Weights of a small GPT-style language model, trained from scratch on English Wikipedia: 2 heads of 64.
Each number is 50 + 10 x the weight over its row's rms, rounded and kept within 0 to 99. Layers, rows and columns count from 0. The size before them is the row's rms in percent of the matrix's.

# layer 3 MLP up, 640x160, rms 0.125, rows 169-189, columns 80-159
095:46 58 48 43 62 51 31 53 65 55 70 55 51 58 52 50 48 33 57 51 60 59 55 54 46 70 42 68 62 39 34 25 65 34 40 43 55 56 42 61 60 54 25 53 61 61 63 48 37 50 50 50 44 41 37 49 37 60 36 45 39 56 41 56 71 57 54 34 49 49 52 59 53 60 40 34 55 52 43 50
104:65 53 43 47 63 54 57 48 38 35 39 47 44 31 61 53 44 49 50 52 53 38 57 37 58 43 38 60 58 49 59 48 34 31 76 62 49 41 47 64 41 58 48 58 49 46 42 49 59 49 69 44 48 65 47 57 35 63 62 54 41 54 57 63 65 36 42 36 43 41 61 36 50 57 39 59 53 66 45 53
097:53 54 47 68 45 55 37 39 61 37 66 56 45 55 28 56 51 48 46 46 42 57 43 43 43 50 44 62 31 48 45 54 55 38 57 40 54 65 39 58 57 34 52 51 49 60 60 51 69 60 50 68 55 82 49 54 62 53 57 50 55 39 39 47 47 52 65 62 40 38 52 54 61 40 62 50 71 51 63 38
108:73 47 55 53 47 54 64 58 30 54 36 56 57 53 45 49 56 45 53 47 57 40 47 63 62 51 55 54 36 44 56 49 56 35 45 55 40 45 41 63 40 59 61 61 58 39 62 46 62 64 35 50 52 57 60 61 43 57 58 31 37 61 58 32 60 56 48 28 61 36 67 52 44 57 58 46 31 39 41 41
093:66 47 53 34 30 49 26 47 46 35 48 49 36 49 38 61 52 62 59 63 44 37 66 58 40 39 45 60 43 41 55 57 53 66 53 53 68 53 50 50 57 47 60 36 51 43 48 53 47 40 55 48 48 73 57 54 68 66 46 54 39 66 42 44 47 52 36 50 56 43 35 61 41 56 55 63 52 56 49 33
100:49 60 47 42 52 46 54 54 47 45 51 49 67 25 60 66 38 45 52 49 47 47 45 55 24 62 64 58 43 68 55 48 21 45 42 45 63 64 38 62 63 65 42 65 44 49 40 67 50 48 50 45 46 57 45 51 35 50 63 41 64 47 55 40 51 40 51 45 56 59 52 52 39 42 58 46 36 37 40 49
097:54 47 68 54 59 30 48 61 56 53 58 56 24 56 54 40 49 67 43 59 26 53 19 37 51 57 47 39 22 61 52 69 46 55 45 59 37 63 50 42 53 70 44 53 42 48 52 60 31 68 43 52 40 58 51 44 62 58 54 54 64 53 57 47 55 37 51 56 35 43 41 47 47 34 54 36 59 38 53 48
102:36 49 39 46 51 59 32 37 51 57 58 35 61 66 47 33 58 56 49 48 50 50 45 47 25 54 62 57 49 43 34 57 47 55 63 36 49 47 39 35 50 37 58 53 47 46 56 80 45 56 33 42 61 64 38 44 30 51 38 41 31 66 61 45 46 58 48 43 61 62 61 44 50 53 66 54 58 69 51 48
096:50 41 48 61 44 52 46 42 74 51 46 53 46 42 47 41 51 40 42 72 45 64 51 47 59 65 65 68 32 41 43 39 51 45 61 61 42 52 45 74 34 50 60 51 53 45 49 52 42 39 31 50 59 53 43 37 51 33 68 51 25 42 75 48 57 49 58 41 61 54 51 52 49 44 37 53 50 45 43 51
099:42 35 42 54 63 61 52 53 55 52 50 54 39 40 44 47 65 63 54 55 39 61 46 51 64 53 50 60 60 44 41 38 29 41 45 40 60 42 39 64 50 62 55 61 28 64 43 52 52 50 52 30 51 40 59 59 60 49 56 66 32 42 50 41 49 40 47 42 43 39 61 28 51 52 47 67 47 64 50 65
093:62 28 29 46 58 63 39 49 64 39 49 49 45 42 57 45 48 46 44 46 57 37 56 47 73 50 73 46 38 54 53 48 52 65 52 41 45 41 45 36 29 60 47 49 51 51 44 42 44 49 58 58 41 53 58 54 58 53 52 47 70 66 30 48 50 59 65 42 46 47 48 56 40 55 67 51 44 49 50 52
105:66 55 49 41 41 41 42 40 62 43 52 72 54 46 53 22 28 64 59 55 50 50 36 60 58 33 59 54 54 58 68 37 60 43 62 39 41 53 48 46 60 42 55 46 47 48 44 62 55 44 42 44 35 51 46 52 43 51 44 57 49 66 44 51 49 54 23 38 45 32 49 49 46 64 52 40 42 57 46 50
099:53 41 30 58 50 47 59 50 45 59 55 47 45 52 47 48 61 52 49 49 36 46 48 56 73 44 71 30 38 49 60 57 71 47 54 70 42 67 38 59 49 51 80 63 41 63 43 35 59 54 33 55 55 54 49 62 50 41 35 44 31 55 63 43 55 54 54 62 46 54 54 48 51 28 58 45 52 33 52 61
099:42 41 59 36 50 45 64 54 51 56 41 36 38 30 50 60 42 67 60 60 46 63 44 55 58 38 51 62 54 47 57 36 50 44 38 42 63 28 44 68 36 46 50 68 61 55 67 61 63 54 53 36 66 38 43 55 30 47 64 54 53 40 47 44 54 40 49 67 66 41 52 34 68 61 50 61 27 54 39 44
086:54 57 38 67 49 58 51 33 56 66 58 63 27 50 48 50 45 56 63 59 39 55 44 51 36 29 60 58 59 53 50 42 46 51 51 57 46 55 45 51 47 64 58 59 59 67 43 45 38 56 50 70 55 50 28 58 35 54 63 39 59 40 49 39 59 45 51 41 56 60 49 42 50 50 47 55 41 30 50 34
097:41 31 50 38 52 40 65 39 50 50 46 48 47 57 42 44 43 54 72 41 52 61 35 53 73 41 36 65 56 43 59 62 53 49 54 33 55 40 43 52 52 47 52 66 24 56 41 60 53 54 55 34 37 39 51 47 57 42 45 58 34 49 61 48 50 66 59 33 64 46 42 42 45 45 70 46 52 48 62 58
108:63 35 35 52 59 45 50 44 40 29 62 54 77 45 56 45 46 63 44 45 58 47 36 64 70 44 58 48 44 54 42 45 35 34 64 43 53 58 36 54 33 48 57 60 48 63 46 45 58 34 65 39 67 57 42 50 48 70 52 52 40 61 61 43 43 51 65 42 47 48 65 41 46 48 59 53 29 65 36 57
092:51 50 64 54 44 34 58 37 46 49 51 60 54 38 56 36 58 43 48 46 38 62 64 65 46 58 47 70 49 57 51 39 48 54 42 53 50 45 64 68 50 58 79 63 54 45 60 34 34 45 57 41 61 52 73 51 43 60 49 57 42 39 65 57 59 33 62 40 50 53 35 41 52 56 58 52 57 60 34 31
098:53 36 65 51 52 47 68 52 58 51 78 42 56 52 50 48 44 48 52 62 48 66 45 51 44 59 68 59 46 68 51 46 50 58 47 60 37 42 32 51 45 33 59 68 37 57 43 51 47 35 65 66 46 53 37 52 53 43 53 63 56 48 57 56 54 64 62 55 24 54 51 52 50 57 47 58 43 54 45 58
099:49 51 44 43 53 56 51 46 51 39 47 49 50 58 47 65 56 38 76 42 54 61 49 47 37 55 75 44 56 50 74 61 32 44 68 47 37 42 41 58 34 71 46 37 47 42 56 72 47 32 37 41 29 68 29 45 44 59 48 41 53 61 48 45 52 43 57 49 51 53 46 39 52 52 44 60 62 58 50 51
111:39 56 39 70 64 52 59 37 71 48 54 57 72 68 42 48 50 39 46 49 48 66 61 65 63 38 56 36 45 56 50 59 48 58 54 71 51 52 47 69 66 47 64 47 38 56 52 57 32 38 56 65 72 44 57 55 43 60 36 32 56 35 48 72 58 46 65 37 33 50 51 66 43 57 43 58 38 53 37 47
# layer 3 MLP down (transposed), 640x160, rms 0.0884, rows 169-188, columns 80-159
100:58 42 54 56 46 64 77 66 48 62 44 43 42 54 60 28 32 49 31 39 50 54 71 42 71 31 56 53 55 45 32 51 56 42 49 28 40 32 45 40 48 49 45 57 31 59 62 49 45 41 72 62 39 19 67 53 52 61 51 54 42 35 35 44 54 34 57 38 63 55 43 46 45 48 59 54 52 61 50 57
097:34 64 51 40 42 54 64 44 54 55 53 52 54 60 24 58 32 57 66 47 43 43 51 41 34 41 55 53 49 51 43 50 67 36 47 53 59 34 47 57 52 39 48 25 49 60 50 67 47 42 34 52 47 30 56 58 54 58 67 40 41 45 53 32 45 48 41 43 30 49 58 50 70 38 41 57 62 54 41 43
085:57 58 44 37 49 46 51 54 46 63 47 43 48 47 80 68 46 39 68 50 70 45 48 40 54 60 46 49 58 41 62 42 36 64 41 46 48 72 59 46 49 51 71 50 48 62 38 63 70 36 37 68 57 51 37 43 40 56 49 51 40 44 55 49 36 58 31 45 54 36 37 39 33 43 66 56 62 54 38 68
100:40 54 55 57 49 45 53 64 52 51 42 61 56 46 48 45 71 40 48 44 44 45 69 56 77 34 64 55 47 63 34 44 63 46 54 63 53 48 51 54 31 49 46 37 45 51 52 38 43 37 38 50 49 31 52 55 38 56 41 38 65 59 62 62 50 71 37 63 55 37 49 45 39 65 47 50 56 61 52 42
093:45 74 56 42 60 59 38 60 52 45 33 53 49 49 60 47 60 47 42 56 46 61 37 51 54 45 50 32 61 50 52 46 39 58 53 53 50 55 42 37 42 41 45 67 63 34 46 47 60 43 66 43 55 41 49 54 34 50 34 43 38 70 42 67 41 38 63 46 62 38 49 50 64 61 41 39 38 61 50 61
101:67 52 43 43 49 66 55 59 63 52 54 47 51 47 46 61 65 21 68 48 68 57 50 47 59 71 49 50 60 43 48 39 62 67 38 42 77 42 54 45 57 32 55 49 39 67 63 46 39 58 59 65 41 68 59 65 51 55 53 46 39 68 54 59 56 69 60 47 44 53 36 26 54 63 49 56 56 39 41 46
089:29 55 53 48 44 47 42 51 50 65 40 57 50 48 48 58 45 53 50 61 43 58 48 43 31 66 59 36 61 43 57 52 52 52 45 55 62 32 43 46 54 65 45 67 44 49 50 25 62 40 52 62 30 50 51 45 49 54 67 59 43 54 26 59 34 52 55 61 38 52 46 73 55 42 36 51 49 39 39 44
093:42 41 43 50 46 48 21 48 61 59 43 58 59 49 45 39 47 35 47 36 52 37 44 51 47 60 42 27 62 37 49 58 41 45 46 60 57 45 43 50 49 46 61 55 61 52 52 42 58 46 53 28 28 39 60 35 49 34 54 25 56 60 43 53 77 45 44 59 57 51 51 53 56 49 60 46 40 49 57 87
091:45 67 55 37 51 46 54 49 40 63 45 33 50 49 39 44 42 33 51 39 45 61 49 44 58 44 59 52 71 53 43 44 46 34 49 56 32 82 61 58 44 40 60 55 50 52 32 54 42 50 58 40 39 55 59 49 52 35 35 52 49 39 53 39 58 64 43 48 62 52 57 54 34 47 74 52 58 60 65 60
097:60 63 50 39 39 34 54 46 53 46 46 45 45 48 58 37 43 49 25 71 70 44 59 41 51 44 50 45 46 50 51 57 66 46 57 54 51 29 40 40 62 44 55 67 43 43 47 55 60 46 74 57 48 41 46 70 58 42 58 40 45 48 56 51 44 59 61 44 50 47 48 49 58 39 45 55 65 36 44 38
104:61 66 72 76 53 52 45 49 66 42 62 56 61 45 49 49 42 51 55 33 46 52 49 54 46 69 43 55 52 50 44 62 52 43 39 48 54 68 59 56 67 66 44 41 52 53 69 29 40 46 45 49 36 60 50 47 58 66 57 45 43 56 60 41 56 47 64 73 58 61 74 43 46 55 39 53 57 61 46 38
112:59 53 44 29 50 46 62 64 75 61 45 49 49 47 53 40 38 71 53 41 50 57 41 62 41 47 54 52 57 54 59 44 59 45 54 51 58 40 43 43 58 68 34 46 65 39 48 44 62 63 60 47 37 38 55 48 55 57 46 36 47 68 52 61 47 58 58 47 61 24 37 41 44 65 36 74 58 45 54 62
105:42 28 38 63 46 51 42 49 36 47 46 58 27 38 50 50 47 47 38 42 44 41 58 54 67 61 49 50 48 46 45 53 60 70 56 50 50 60 43 57 64 43 51 59 38 58 51 47 55 49 50 59 44 48 36 44 54 53 38 28 42 38 64 49 46 61 40 46 37 54 65 47 52 36 70 47 64 48 61 83
099:63 51 26 59 66 42 44 63 45 52 59 59 54 42 47 54 49 31 48 51 62 60 62 48 63 45 65 48 49 56 38 71 46 50 47 56 64 54 49 56 50 42 40 64 47 49 53 39 59 58 44 46 64 68 42 56 44 42 43 51 71 40 61 55 54 59 62 42 45 51 60 54 42 45 30 48 33 67 61 62
109:60 60 46 63 52 56 58 62 49 51 45 61 65 45 54 56 51 63 54 52 46 54 55 30 35 51 44 36 63 56 75 59 36 67 47 49 46 44 63 59 40 34 52 37 53 22 69 38 62 42 44 69 54 44 53 59 51 47 47 70 41 49 32 47 55 53 32 60 41 57 59 51 61 53 57 52 70 36 50 43
090:47 48 54 35 48 47 60 49 54 39 35 44 37 33 49 56 44 47 59 40 45 57 63 56 47 59 47 52 53 65 63 50 51 45 40 36 47 23 51 49 48 50 49 54 66 39 47 46 51 41 38 68 48 46 40 52 58 44 65 32 59 54 60 39 33 62 52 60 62 61 36 53 53 52 58 63 72 51 49 67
116:54 48 60 38 46 48 28 64 46 38 50 34 53 23 34 44 56 61 57 44 44 65 34 42 54 45 44 43 56 42 40 63 46 48 55 44 39 49 46 56 57 62 62 53 63 66 55 36 49 43 56 52 51 65 43 57 45 73 31 53 61 48 56 51 64 62 54 42 50 51 47 42 36 53 43 39 44 47 49 59
094:59 67 57 54 42 61 39 48 42 49 66 51 51 50 45 44 62 56 49 60 61 55 52 53 64 50 56 43 47 43 61 68 36 59 46 61 51 45 55 55 48 31 44 49 58 47 60 69 49 65 65 65 45 59 41 56 47 61 48 51 34 43 60 78 52 61 37 46 40 49 52 40 28 56 38 53 55 49 49 47
112:58 49 50 18 51 59 36 33 54 51 48 58 40 50 43 45 45 43 48 47 47 58 60 55 63 37 34 44 60 51 50 71 54 57 46 71 53 43 44 61 51 49 39 65 64 77 44 33 62 51 35 50 50 49 48 58 52 40 62 43 42 55 54 41 55 60 40 57 45 46 60 52 66 69 58 40 40 50 44 49
111:41 56 53 55 35 60 39 43 56 58 58 51 33 62 60 48 40 45 56 59 35 45 45 33 73 53 59 38 53 36 48 51 56 40 40 30 46 47 48 58 38 48 63 58 57 45 57 40 64 38 44 39 35 51 42 45 63 42 55 45 58 57 59 38 57 42 42 53 63 78 57 38 55 51 62 60 50 47 66 48